Each number is 500 + 50 x the weight over the matrix's rms, rounded and kept within 0 to 999. Layers, rows and columns count from 0. Numbers have three digits each.

# v: layer 8 attention value, 256x256, rms 0.0299, rows 183-255, columns 64-127
# o: layer 8 attention output (transposed), 256x256, rms 0.059, rows 183-255, columns 64-127
# up: layer 8 MLP up, 512x256, rms 0.0722, rows 0-26, columns 64-127
# down: layer 8 MLP down (transposed), 512x256, rms 0.0496, rows 0-26, columns 64-127
v183:530443597415515474547477449463495497560481534559582488492541494469534501440534542501517592488598461511442498522452464589534549505465547536524438464490492549436514513535551493536478514579496451
o183:451555497523501518464626504507427507520551458460404472526500472413514506524557511509499518453417471443493483449513572496447468507519456465487566491576469502429487515412408531486513466464497498
v184:502539471470459507476545540439486460626462544512452519454539512464500459483473528547511505571573517489430438516467503494544488518570511504476437422510464510399489488385388494488484500504435453
o184:476576454479430465568528462491467517504506479485450482581519424494459622541476514494612556420540509391458494522495537477535572457455499482554552492436599529474506530497467496461521530501615516
v185:411514509520490516527536454577538566565539508509475450505506437504502473520581510436543563426514540407455506493607487547509582481469502535518480537401505539575554473522561418498469530452464495
o185:583493555520452437455417473460467527472451467483511555543481485495459529442475481456455506505485501523570496489487489530528456551414513474490534452554542493446508516498489513507518566626541462
v186:477506493475442529454507516517479407464476607555478462453487523440548553487518570587477463535455452474557499563472477521511508491484436509510490582502549549502432541511432483435521531485473468
o186:485440487459494472459431458496480532485523403511514562531542499546459500536500506418533507491520591506459497446511460438463440497510529515497467452512474468548486491470501535490459479535566460
v187:496543584587534478462569461471540390513516501466573523486558502509533499547458489595523536613441433508574500506548563452560486437501433424505527529516504495600420469447458522490560521483383596
o187:491518392438550503522561477504509570538471495506423425502568520552513452439565524491451433443530556581502453537477483524481517497502468530459533522483589501521523490507525542456522548501514504
v188:555501455499609487500415541415403560500507459498454452463512433510445486452555461545541555494500507501454446437472427495480508556420509492462526599489434479554495533476488520441529510551463463
o188:431531553461426576483524478585512383570491453536584490489462507440451512444506504461475505534499488518560585473492488520472469463489541462457459381436554548503477498488491505537472465544572569
v189:516487587520572509444608513446498475411446530466464491522465511489521552416507445411447513442599514576488453453475520425449575551477452477412454457526572423440488480495484613451492416562583505
o189:487523502516506521465483459520562558544573438482459520477519542499456533545521510556451505520443544469611528583510458558494497524564554576606460445464482536587492430455541518522478543491377466
v190:521504639409434607451524494515445493554495458499492477563492522550456494451385439490411438491496423517456500477505518513403507467566523489557510486456479419505475582534550533526483500547540553
o190:452456431576458430492553586464468495546497576510453540515579591394466516601554521481519460464479579503546517551478506453501500450503501515518420466517509525480500442488526529441522492499425521
v191:510517522525495499479564451502575481505456439586549484476528512470450583587513454512494463462513554535549523510533544475431500620414524394532540501505517438494465448523538537502488573500460505
o191:462375483552473557489508535451513457523571613487420568475399376595449436512584561502480493551488484525502472456541468496434530523537594503548457482535586529583472487563565482481595524460501492
v192:458426532526500536560524437589529489469438542536467445464549503472514552470474569551578465465594563449495507453447468413502449445525470492599462446476503502599526524522516427549565446507440491
o192:533613416510523526521566480448503434493461414538477486400509469566495487507490465444481423535483466516556503493465531470497606544511527497382533506565513500490508481494457538555451529422491499
v193:477480520530582527492505448487476531521547497511478550404430445522496372518531470569530410481505493341587490519516460471446538480467657480476400450483497572480526572567386487530498533471517396
o193:449544459515568410458494524473504475520510534466540450515495543458481507476456562395541555527496462541460555491437445508544491535546526517473480534452479507498439494570526504475562475529502470
v194:536606427497501523467445531501505470511440438433542528365482451489452480555462440463524430605535498452457562400477475502478567511474510525552543413478486571519535502574495613529549565519448443
o194:515489538589517484540464452437477538507509501506396527491554479505483545458510501487464592460469418453448482505480476575528446542522482445460403493492471500487466482464453460509477507556522611
v195:487586502514546480542556588499516503522416418526477448457580479524523437547533444425526434500463468421548464620551493514605495493521466526472487490524553509546501512455528485587535504469515490
o195:503586510471557432531478508524456497484489475494524504470532440505608560425479501461486516542582583499429479531517428429478548563467538571493415500489507483492472543505434487456442501557518532
v196:449551475515470468563470550482468483430544543542512429541501526516565468506573534478580395464481462478482600617488541470541475506517520459429508552520466536526445480553494521538542507523497495
o196:440450486514476518453467530397553518593473476440550519549496432468520523466527515492490507552539536519452518440498433509512436588500466614518481510456482523541497489390511540537494448508510531
v197:551474507530488488487501508503453420450529525571480550561473457590441439528549437480508509520538542482451436493505542594568442498505611441448526476521537506572547471553514485477347540503501510
o197:557511438517482472474512465565540608509474528520489578478473446506478527521491488483503476568450514549480517517470516373466566466516493544514475448478530429526408552455502535505556476449521572
v198:456560511496547504438445476494536490526515592561520455480509544525532564470468446520506561594559510482519464560452538428473469540461575402540482494516559525514461522498444501547551459491511447
o198:522493480372532547486540480408487488504481498497509513484521550501498505499482484499548512435485508529423454468524501543522533437514537463459485564459459563553497476502537545442509619563515544
v199:517472576606577542540512451544540440546415501464463537541389423446394515538556471490438585463492452567595449510435429466462507459515488476548468499473461512430531447499451555496469478440426514
o199:441482518429456527453502550500496588426524525495486472414533510543583535537440475498511449550425545412476427465443532516540456599328497521517470497525600497448533502513507547492452547603482436
v200:616525550491506509522541504482538467536486459507592515579491488419476509488437542504426443455482587558476484466480516576533448526437482537432526555449522488524563510557491507508539447462476542
o200:413533491468407505510456527518427453546533502497456521481475509401517545436487367533596571509469437462464528504557521525459516434438456516515484502504479482532556462487537527515512503448475435
v201:514482492604526557479530555514475569556524438445460479511578480540436493565494533570436480556531461483460545549512486475468460585512504562519493513542529526516532477530491521549536540459537509
o201:467492501446526470562513475533563527380492454469522486389542485533559533495542484439536525462509484532560456453480503546502518448468470481502532458497411440473542530452464525604492518529484565
v202:449507475524554521463488543470497480495497620453440511463456457581584506463510447498476429474544536532617504421638535449504466536544510483462490425500618558448522431564523476589484503428488494
o202:490492457448512530542445476463458413467452490544547537493455521481414476494555528399560508498478556522447573597520480531478503517497497490527494582545552481545435508506528584471481480554565526
v203:515511522544483446549464545468583451521445478452511389489489551505517457427528503500639472378499538539507485423467513540473464520482502513518536515571499501587400480481458473530496487510534497
o203:365537476494632479525501484573525453496543494504453498499543516484489584580542542529533500465500469407465518530520495507501464541463471420470488506547487465416479532512535520488479482471478526
v204:544533529581427477455567437499397544387532516411534516469503485514516464522516488561488474570408484430429501473499490510530475530563512564499490516422438530507447593514399474486436599464527558
o204:517472539510423390522456521532610501542538454522470520539463544517433511471509524437526534498606478594406457501459464495579512522436492448457532533495527519448522438482526497456540581527545535
v205:463525534380514481531493442517499457562428473465532474411530506460640558441490443438445423500526485555530465481489579559518484524376496488546532553446450524546464525482506492486491455471625468
o205:528532590507540494494522487475486568505545509520453491492498494495446504553532496506521491503487497523488478555438506420493518499484541473406523499507590530597489392473531490454530471456449516
v206:479550550539494518435463600558485544494539561543544465444542487513467474484469419486414498544486620500441496486472532597507486530502542516592446334502513589522486521547508526565465526511534552
o206:459524472434421486573536500462505448535416533592581574451492547517446535513381444485598542512526504534513473506513470446517516507516542486503547512447495435439484516444519446447536513507560481
v207:518468495410468494504486424446515442581486439427570569479509500436556490520460494495546537521511503456589459539546452445379545477569446486474467517455435496448517514515486551424547504502460514
o207:505501488553446516481589479424497466497454436495368503540401460483535545522535468516524433480458505503363489448457493543578380533621480459499484543539618501533530513479471490552463588524553507
v208:454445518432526542561484551559586583564481573581456469502443484541489562572445554523460475467518550501494517504492435575461448434487563431405495510497436564497526426535477503530557503547529554
o208:580584470495517495379534560508412445506576425425433486521590515458547424458461402509555524503467464457458506473500425479483459518528484533539529481448513405521501487517552519583483437502514426
v209:420495582505478434565547488461553491435447561521520489530470532571486398445471457511482550547437516476447565521511514552492561486469509559484475451425537521476451439449462488462553460430500560
o209:504511445498547536550511558439617503516565487500524454480500457527441509444512506540577528543519485478467501407510475489472496568444495466507608512498520491460442567503461383505516490500509438
v210:567410441486504457521448501558516489399500562476490536476573498510486538522517558481537537473480509508435453561443551603526480496613492538523481483505419508498529479438430449539560461471459578
o210:430507490515381469522547513429562525566429437520507427531440498516448508442485502489431526559561586517521464461511535414540452575477444466503520506479536506500498483445468519526515583539556470
v211:449491424516528441447538568458473456479455410484506527401492526455463454492472611543564505552551553533524494544509475574465452514540521474491533447483510441494500477516530572456585539455459429
o211:517505471482456481542494482437521579567442472530504477558479443565532536519516465443455515552431460471474482432443584490534499465549512507514480501494468399431534538502517535553474471452537482
v212:519544512420430572429435482480544519446503543511505428490481521457473610447444528484545566573483523538486582460529456510540466606484432509591539427563529442470574512513449556441510573483451452
o212:490503489577517418520522503557438467605497491523429516406488451534477475489544474599476479473489456454468454501445515481409512491467473545554458492397460557481476502452495524558505487524498495
v213:561555464545483513425481440564519503510515505449512493551516488661468467523538458473435472520478491555515387462449563521489583439477471432595547589449577545386572490514443443474442519536506513
o213:510403540477497545497581483424539497457509523521536502477569493420604544513415477488522518489610519512449496530606466376564506494523544564504388554605494530514487464542507590475588479532455551
v214:525507586588528444440496497464480431535516467529573449514573384527416473483414567487446447431539522587462518562583514500470518558502444484485432557461440437505470454560528485464530469510560466
o214:509544560469526611476454522562528487480495587449452563584563505530522538506557437567547507572534468404523527501486516490516483487436516514599510444468544474508510475452464464468466474513544445
v215:457521512543419406521538538547509474583513455526526500468511522496518540528532481576474493571465497549535455617498533423531491549428580468521447447527497501443546466485502517538545516473380487
o215:550538567443549493514455561462450518466555509466501536543547496550505512459392484502464554443498507587432566529598443498507551449465448571510478507553445467593490432434444488563533497518493568
v216:441572547554548463464463502446441465419469504529582376535427531508539477463491495470482549518531487474553491433429505481497548513506455512478498469541564582534463462494562524441472521457511576
o216:543464469539494519603457451475530544451478474492484503549556493504488534497473521543541494424519465452499498446496535404491438478505499475532545453529440474508446452507486504618457449534483551
v217:551489529513529539483426529466525490526479479490516558467446470385500503442486555483523487482475507469459461458465491512454530426432512515557503506532518531464468500468485446538507491555504391
o217:449513515529500592505468504495481558448496491478603486499509586422463506513535498503482468564441419528513520525518456501471416542583394457401467463496582528531542425482499497486479469545527493
v218:534426463487488537466521511455471472555584438503508518552524492484388565471477455511475550468545490459514482436581493529537597579534475573565484518458484506573435470465509493448552485589418467
o218:522500540460508479514458432535468444477420520422489508567467525444604453506532485480406532598522534475539476511432564513468449534501591471516467472480525457477501476541494464498533508475499513
v219:560588485531546441464505521496539469550491366415531557446494548517489513458427535513503521517541524531514493523510483437529471494472504505490469494457497473540534449473453478450523512457580552
o219:516463468455471499511451514510514492435485483485506446511437579416562532482546438461418441504520452458399497541527455537473558502538383551488503441541559523433504530548496547545485566463487516
v220:430493556447597568418426513575495529588385541439491450534547434509474456445483532533570423569517396493543517466513433543496501464477515562461499480467551548459507480485411500589410529471563510
o220:587457482475457499511494530461428484445520412572580588488529518567535505542501436421530478474452542509518492479498485474470509509663443440507504527409517492468471518480483555499533558512501538
v221:575537557446534532507508476436478511556547445544420421489411491541550503552506474512514457557531474568540415431499578500517572457531516448515454466444478469458525521556550488484475503480436490
o221:463502479556518530399507557521522445533482500471483562489511476425513470485462447497524449529522497432548574596430431475482415508466446550512467471494644491542507486457497441508511455467540549
v222:508462411484583508490433572492579464499500495470571492361427464468537590464493518460457571530531445499505532522520501430515525520552513519498571430494485505485588479518495400458507532476467501
o222:509478579486530511566495516461404440476545485532489499502493550524507494554450468420496646513473427488519473478496573572438478480530475553458494499501598516548475482466424571547535461452399442
v223:480531502546401573464499478575521482524453485567495542512517476517535485447552439481526526543571501496440501589455533524379427455541491520538524470442470590532550528387471481436459555555497518
o223:458558520508510464426584460527541505440513454463554460541495513483525562476536462480543548468473543453531472424524532514547472538601487509491536542515574463420532539453522600531496498476451512
v224:491568441466434503523481503428500468475547450508492409559529515590532527524558476534518523473491527529491558419377569449467599544473452541560471490499483464498547452449452517445513541461400480
o224:531478488533529547537550410511491477512440532502471557512435528457467505454445487486457536453547546479454505541576518498524491509546532435462497492506498515488499604459524502468524469536472533
v225:441517441466482469531504480473415532529473442573444497445549498477561497529513608455544525577452444474400503545420482535532522439463582415451485594421490529479456462593510508423481482550501583
o225:527457494461459561508452523527604460493491492486490476554477487537471430495461362519445484491508509517539500441514466492524478627502503571487446504512549493535501432514479490559468443414568506
v226:444553545530549438516449516468535472544525575515557466471564512550527555454483471495482486490547462506500560485524472436512596489548438492421457413448510515493523544584507501470458462538477495
o226:568455522475489545506540537499459528460488494473475516515446502489513507502502526487487436420453529549534512475513485521472504491503543519565479515474488492578577477482597447460517515492532569
v227:463486506479502384491480491513490581599473504508487536546456538474480507491532504449462425496544463552579479516470543491445542515432524467507607529546471443420510431497497520499544497500588521
o227:548460530504538505435466516495527545378539508516438512498545491481526496563473604591487554575454535551442513581484446529555486527542464472554421465508479500549504543514445427467526519531487551
v228:478512450465515434531509502500502535480550527487624548502561457391496550526506407549479497531597443447609500530447503473496466444525493498480564454577503479438589551487458524454479478397561568
o228:551539459470471447472470488568551488521483471529397485469455560502536453441496459480491473489487611527472435523454476491541460549459488492521430522495535444542439440499513502539533500434442487
v229:532411579508586544473486556551521512516426454492451504427520523487456522527488551510487470476501518493526485531544531551559581484521666565537443597550501532553540509519499532442480489547491419
o229:633566492458475433453532525437481491547583485457575519578558497474537460545574521445523564535481474481533509432423457500502542545515539393497500432506496474485418520419482499488552513482563548
v230:442441528512525551460499515541461498560462550395540507586514404458412519454415462475513478539536398538542424518505521515504410503482556564524507470587574570496437555510505545474474459564470548
o230:473489583462536469482486417470533537475463443491555440459451503473461511516519464588466462514506531530441541511457451514416566516540479497496504519461504454478500464458522607517448494470556397
v231:477455488502547466552451455498539454515456603514413475461459567491505519506445471493460575540535475502427417484522481583421499451573585550479497497423524540573472591479459572555504498559448486
o231:503572600462492488474531496493483510510513503414510513567557563495452484475428504531585505463508485465521588508541505462483491515494394465406486488498495457488551453501488443452498474566501550
v232:434565503533586531474541480566546580482502529405486489521480495554513495546472443442433481576438504528470555564546409548581519429532506500406515525456532600503498547524568557509450557480453534
o232:538507474495491482512394531421475521439509520535562522396496506503491460505521439509540561418512529455497543427478539512495423560478488499528531547521503465485513464511576441464430515517446515
v233:517466400518540497420524519446553566519477459438493529531434489534445461402424552461477487484503561496466479471613452461468482440420457521534490460489431572562560475523449465512593478496529545
o233:511462555572456501585507517546502474477483499531477532482504475516551458564518527506461471503467444491540529488476558580547522468565501506441519490573543365524481484484500533514493461513528433
v234:416534543463550509493459531587547492435509504479467567479475522408374520497535481554491457399613538544439542450453483532472522420501510542521526535517494538503559552557515511463557521451454565
o234:546477480537407501495486493522469499554554510535527480436468516452488471497466519468503552500452475426521594479538517535469423574484493508487512532473529484503450474492500503513466459514527486
v235:481488462417580476403566512519512540462467508488439482460457477454434592489540508477561567532470495487426482496523430588579544511511562451550425439471478468456468539423574521519540462537557475
o235:588533523506459507484458498540495536488552466519598433576529478479531469509452531532482473486477546518535551475490558574452574417492464544461521501573505488453540356480436508400524486482509574
v236:619465478546550579472522447536519462451516496569431540451502488451501473531523501389496492507520452595490525501511538470504549512452601575491485448546506472578480495460491480503495524567426495
o236:482523452419512445519512540559501465575553446409596475445499482584565445456428486539469493517476464461489493449466422481447516470497434508530521422503493480489510497481481479550500517561485525
v237:533513515438546542543444472626554502399523551455431497499516506454487498452469591419506528543491568471512507505481536421547458503441423453491449491471506432472501464528542461551429534446514527
o237:496486506431551540461526522477501464531520436481532526447581521480559498514549372617537510485491481464496532462558541562480491582505531470571550494591515588535571470583423546444424483632535485
v238:520534511530505470554489479489454479505486508488505483613460449482462509414543457510491542443571576459515480512478482481553615467463538368482474430472479494545424600423447455411501558542500556
o238:520455508477431555519521491552452515464471487562590469516457470480429429549469558516430468491474485435430563552484504497508405491511519479508521463610505535493515500536480540489534538366494500
v239:581474498435481511501483523505559389527494460449445481482519495540529480442554594477559491530429470393423468471481535470525555532511509584561499576489563438502491472525498486515538495496472486
o239:451508556505593563459507433487532550462463519490508484470567465518491547513550526503537565530475542585581451526542574467472554442437471447534545451531493464514479553499543511468439550493553435
v240:445544520484483496502505593460535537467566539512439420505459449499435407427458430527548372594548508396524520472566492446432439483479489567449480487462516557534457550521409508462485602504564492
o240:580546472512571487483475434538455424478315517500473538509518524570468529429503501482514539496568542444421470538523456478454536477540502405463487540556409497450479505484492574577445498519482495
v241:523548532511488496505528456455531536477538432540555490397570466537579424473581461503477498557506516495517506515497510451447528413448444536451579446536589507526537511524510532487543561544539452
o241:511539484482459494453413495555570516441482515519477571515460448460497557458479455524521503436506528513484462518523478545547553531566448491514517467559543475552501462473515420465474464471482508
v242:506429410542524491590500469562534479475560477542428483508531462520519549476484528460433518505520559407484534504505476474410487449454397548512500533564546541464474579416539507413430522609417460
o242:558591523548477551474502452451467583471460529545462489459483525539524449489489568504541589522495418515503472481590486489486541510510543522457518453507407495518534531527443521520529459510543396
v243:500502565434527382448589602450528511522557536539469408516519408436502452550507522555459520465560552557497459455562521441553436538563495560456555511548523476486507457563479521573449356437505492
o243:509503486473455451541403426520485503508426515521621595503469546546485605526446472526472520532515541474515465497460499490429496449420526430520495530501495458608518505477604476520492514563488525
v244:582504526441551510534568480537510537521491458522452542487506594490543516509472527469540539499447427497511518630535458539454480508413492552475498506507469558498485531469529418446474410518448457
o244:497507480523478466513512561555421512474589519446613560465523518491550511446497562511429462513421539541513476433430485492554456505508491582490509523564504494564544517407427509522541527459491513
v245:549487554534461437424513513413549493515478569512578477527457570555504498483441555379521460457508509507503518441487518552516425487565537532428560452492529521473432528465560507474563480446567509
o245:406506475550490538529550535504501505533497496555482436550496570436483487490514526520533434472526539510460464548535479496551492424473450523611534553455428457502450519439407436510494480611552546
v246:434513610534507497508553418490467533381585498559484489572596482531543529490546525436617476469489473533585540492458436469505557517517448436431425513490456480474543546516486422505536504527513546
o246:500537390527528521496484548517513510531420485512527502563490451460447454481418505523542425561569561540440521458614568511512451467504547467538503480483482528476460435473448551494516562445529534
v247:489531550528363511538501483538416376549553457511500455485527510508527493505439600547525549588513473404462505446491451369425454451503381499543496407531453466576451539495449473439542591555460406
o247:515500495460607521469532466581628510518500486501452511524505504525447480525533533454559495382504450484546452557477591504477477499466556487440533454443571507498535460472483464494461457459491434
v248:423481551535518406533443459609488524554465552534480560466467456482560515562503514422520551383463517459571481512445491426503527544502527483478468562522509542512431561520420433511473511512593514
o248:518513491476541541396536491456537432460610469473442426497503523510528514493561475523487431560524446501525417459497412492467454515509503496528454496517499480498543420565477434504471476412412483
v249:482522373547450470466580554461547525568558518566447482488459459488560491551457522472548545484453491530454490538436583575508537521619538480514416445531545487407591541453554516463571529486463484
o249:474510525554452460486464542467556464475464428509458503558525531524519571560453469524428555496548542569541443511526431521597571474509537544522526489449531467458505492532418432524476495488513463
v250:535523424557599496505546562472511497488489427456487506555491436537558497498570477501534474507548485423516546510427396446472527493550476464444565482469529403462479541509473488522511501478527546
o250:479539585555517461610429460490519566482455541456545499453454565513500497474473608500476518442535503486438444511543525466540464520470531518445508468440521489593508534491549492491455582483495528
v251:520471450405468512480473399489599503502419462551582521511487500475555455519504496479481528505422531490535554504549490500532377447506476627570515427527458464485408542555586449552476558511500505
o251:524495455503487451502418605537466452531541504527511535503537541467449516494534546473509563489529519595496500503411409504455523453529517456465568563471466531495576437433449512459501529483607491
v252:449444497587481525473542535571558496457492518503541511443478488508533454503472604525481484501389512479456484431484525528539441521441466464570536586609588467519525495462480460503543596478509515
o252:430558498499464497532423548441534513567516487559476395459515427551526562522510510504505538498503482492550552449489472512496434401551532498485509526402525511447537499567554490454466423496534488
v253:463497490603506467506513516408424536511507434505505523515542505482465488506502518513569584423576531527439451468503470479511481465562499587469422511499530518473539469494485470468447462443507465
o253:547526452472473534537475447538585504459461515522504537497480501505498523539450543531436561574471501524497556439462518548539530486445460511546548545497514462457551561573516573601542542466494476
v254:617488484500470459545503467479479479447539479468455435484527597572590531542472475546532567433431394486460454477523441503546583443478513504480523464515485472441451515545424421579482466455552518
o254:429452492527552512510460510509558478498449494570479537490437546466458499521489539492498529570535498581486495496487547457532527470471472502521536482453530485549545473491495462454481586492413618
v255:456475449566482532367468459530494532481437459414481455450510397501531402503587437533490472518538470500555516489487562449515331535495484495538519451507466486466571426608498467528475496530475534
o255:493515441445507518566493527497427476515472490501515525508530458559470535514533509548415536447565515500422583407513563514445574574491505462499507602515640462494484517502519503490566461480475420
up0:550514464515394547477460497470482575537452461484482522529467444404530480503476523513519519454526525533469567505478586559516516416536442519434423505542590507422527441532460494479487499534456464
down0:521446472492620559509452512574538496523487515514462520462415625517532496489496532522437460480503477485533446542458444572405429473539564477485537441441482490473461458553534442515519497414468419
up1:572500484607464555400557556530574505443529507507481463468473495537450507528600552453518532463482497469478534608409502474468520555470496569592481486483424464500493487558515491478496492522498449
down1:470467405531631527423419443484530537559406496469505512580520485533594577584509484532509520562374443473604539491433466483477544516449528445380416431487511449590510586567543467474530412451462436
up2:480551546541437475507504486435487417422399591378505560476432538489494493533461510539561517530474528491559413512452603542429492565430527590526521491468475554540530491604443573482431453458464509
down2:512409558482398421553501585541500533485520531482556507414459496523478567567453496477413503465503495437474570494457507587506481510490535467467467461564425513549509470517516445526482497521475491
up3:550469371515544523522546459570532462464485556519513419594535477474543524455558501449524513441464477516500436509457564528417431448576588535457504542443496556447556514455497569515482438501401462
down3:507460536477543528439411555477528650513601524410559520486493504549584449523538567565465415419496598479449547586479497474520396543438457613523519513592522489585408535504526533516479425572452466
up4:492481469505509599424455431401572503470462537508476497539539400482569427563537516517533479469544551465507419452486552444531469442470445473492433423564509554486559395485409527490484528481517474
down4:490468511479528508502589576542617458499453498570587487468625407541473490427471495505507469525510464431540510602505516495532553425509454514555555465497513514494609464549422566515464575489473467
up5:444484442518499486434469499475493518498443562472496534575506415442494515460497480440476482453470547525507412463436514448574452463526577474427520465510434502435496440576537503491441518537480443
down5:493502520526464494431534538466552491510579495545439507444457570469496395434549509559522486459460592466440551530482510426492419528442500529475448525441510522492471411420577535505580490406465509
up6:459502484405517554489519463501560470525513496529479504470501489456487562410553483463521550601577474519446483491417497448377548550468443625553435480497521483413517558555477442503499516404452485
down6:566461503519430573538479574482445472572448521518450438430500563463463530480569532481583498477487532526465543500543522544581471527466540454512467467547397549524548458399501493464550557573607456
up7:508488502516517534452461458518543455509438424474564508486471505472480540619420552530462537446426607481493420552490490512479381544544443430471579367529554517593587550526537554480392452450468488
down7:541452532458496431496387583537549512581559395550505415442522498467542529497494523381468428554399517501539515432571574557518473486534559486490476453575576438467456525462521514497546486395454528
up8:500563541546486440450571478519530459564537510533449456528506386478544536472477522536499416598536530451537388523461462565495535558461526509555472521536474504436469584521510548543456465554478531
down8:450466569542419524543539517524507548564540548463518558531465527438509428532500462511460523523556473550495430536403403561534468489491504464540541594541524317503540463507504437466578443438531524
up9:605493439435513469581424527457420523479448530508498563458510528517585436487499461471461585544367478528452546460538559486476464466469513556591447528523536480530534462567471486498429555435499503
down9:487610571496540512519484460503543533472452520476501427449395457451483539516512509485487445451533545557558606598473485453472517594457511558417482567542469470407485506582465439491485466421552423
up10:491585506556532458528523579399496599643384416528471480412625454464448475461563414597514487484510452460481444414494442571543522494522548585519448531461518510514566490539488388526582606478431528
down10:437504451540528504476486405502465567502449506503514469489477476542441489471553566541449519536555497494471467513561581506460470424480457489544495524515488548475479542502404403508516526561534446
up11:506479493535605546487543516428477453409599513466575490519427552454525425511589412542528531556543613493454442559618550439485452549514560545443473507476519492544540493575516426432469515465460429
down11:523438540404493513551488534520543466598483411571489490544517502508546482542493512453479443550523534380571493448453433515552427496533490540561465520478539516493488510409481542513489499563530456
up12:525623422510593534508587589506561542520524450445492494492526480625427530545517517514527561477443432503509569432441482530591522508485464547442403458494475555588581393675554408544535591477455517
down12:447594533514514500455450480589548392538569473614481541493475464512506456522513437460443497521546431458509494559468539491434427549448365518512518557533408472464492486476502473552471495354560503
up13:526488460472512509453517446479524488474488505440480455469504528448513508543538473521551536511579618532487438593475566529462539527581526520498560514473398444559408519486507488600418475554530444
down13:628576526476476451582477518512545432513528436458488549478514439494481462453486516500516509545368457537566506532531441566430466439501480445534547524439533441501560506548553533460521560528521521
up14:601499489445514552590450447556483490573474472448567544563444533487525449621618555461558432552498589461493577541477479412476524479396512462416494469482571471474587480558563436478524493523459500
down14:580498460509590525539497464546413431513488482572459443491599547468398458440428446512594578460446516471476480479439500487522463535506487509530375477483591435516483470518527526471479548500557591
up15:494523348475431562515492467509400622499405487446480373474519539614568603568546451524560543508424501436501597440564541498477415546500419498490414503548462503482514492541478504467478519524522508
down15:382448438578505420532412482487475513475439449457523486414402518471517490475539500519494451501508534539567513548545545567583514582525486474494433443407540506440476536497471458477526516414403545
up16:431492564429503407493469455582447425630552462479459598463501519504490552492456465521492484503450524554466453513517488544406544480521525460548522429512541515458508498502521527527559501615485506
down16:496460497459474481528505564556549562427566627548485465487435443449443479399476394549543441473535551531545525392526507491489473537474447598529416433460431553537459479544445519577489562536533506
up17:470514535465466435454524481472502426553505481533455498458461446558530513467547451559404492440477520526489543457439515527492454505501461437532439488529504462477540543487487554491385467404418546
down17:535487434543504511563424487487498497450528571479538469555513506427477534549441438451510510570456480588426425610508504546522400483597519588411480497543518498472587460456546411583462582572535456
up18:497503563521550455452476487423575402604471487491480484486530457462479556484471513443406428480506432497508511573421526460500471560402523364536497608429434483376501580579500470433460539580533549
down18:508523481502538514565444516563486582487483531484508474438432499522507477540563544568555541534535549527373524450496422453514443435445441528518466380555556493499530405442497491573491473561529430
up19:431576478507559535466502488575430536539425521514535428413588580573528591483476447495417493452529542458545455593493488382492480473518444473517519405523509546577541417445504514424440426593553482
down19:580547489526462544489442429506519467476584514494544520600429512416444518549469505493611540565549429540486613403509427669490511532416556504477416555577505477458509532481499502595590538431360445
up20:472432500527506503576411503487506503598467540456510548511467484417600596568569447470533420534433481521497472461472473463495494451492552475505500539484511483455477564470487394507514450472506480
down20:447505549511454599433565564527487585562479550424477495464454537526421417545441595551500553521501487541487473521501527606525441527484485455486512519490499561534537533467539548416495566547471413
up21:579518572494424593552530517500429541534538531389564532541502531557424466480416513514579556479398438537465524551563462467460415475281512461522523579610459480519530546535583551570521446441541535
down21:404555493459376404446429528450506501519560635577463592536471442475495398465479444479555445478545390540471532553419507519529452492504523562493511456468481533474517587492468574566540521450554523
up22:517511496531533540598403467465446461475541508476444405475532537453407485572436488402486487479467588473479514445482518608499438539506547542530508513501457541535630444521397447493516507391494515
down22:474528453540500486560540598465499527463514472472608467526520462516571505443515494424518474499467419518501615490505435448687438513556481537560440497541448470438445506497479516450526546559528446
up23:532543413398531537457551477449457556544486488539402410529534506556543459509439563578442488530474568488550543499561533456454480456499495606480447502520499475500623499480434526503470462529443458
down23:564456581559506484520467516574479430449352452513480544512441493423442452486480504516498578523518451453452545476432519540475573628500460381501578531523583549557471504571437525520453506505506508
up24:442473517505596548502536581416452454515541580505463504480594529630488522530501472423485529495456415519433591476433494492458630584443495377465679529505500554435431577453497526510388561477476554
down24:479407495514602644496521404555454478562455542569478532412492620551423523418516479466587375503495528441513479483511554453486500624565589458485556477555573491557481397536495571475479465524580392
up25:512507484537449582438547442478474408411489531491494510468543475414542463546567483507478512522522421453503486486461493516461566534570467443596517451501413484427454539569520559506464498503469515
down25:525444478481480454487466629565445523508529533517509402555473501497448527551458501495467471501492519416463551484594541514491493540504473573457419557568523629499435499422462496554456492575399425
up26:411606519502535492534441494470451597453439448487511508511511479518455473574461477487467572467531585451558531538547435574518446505495540560514506461492558428529455480548525562495619513505520492
down26:523518502470459554470561534507403533502506506509453475401533589472505449374513478499642502498561494518405558501417532479429514516507525484461462510569527548511514493468408490421464455456420431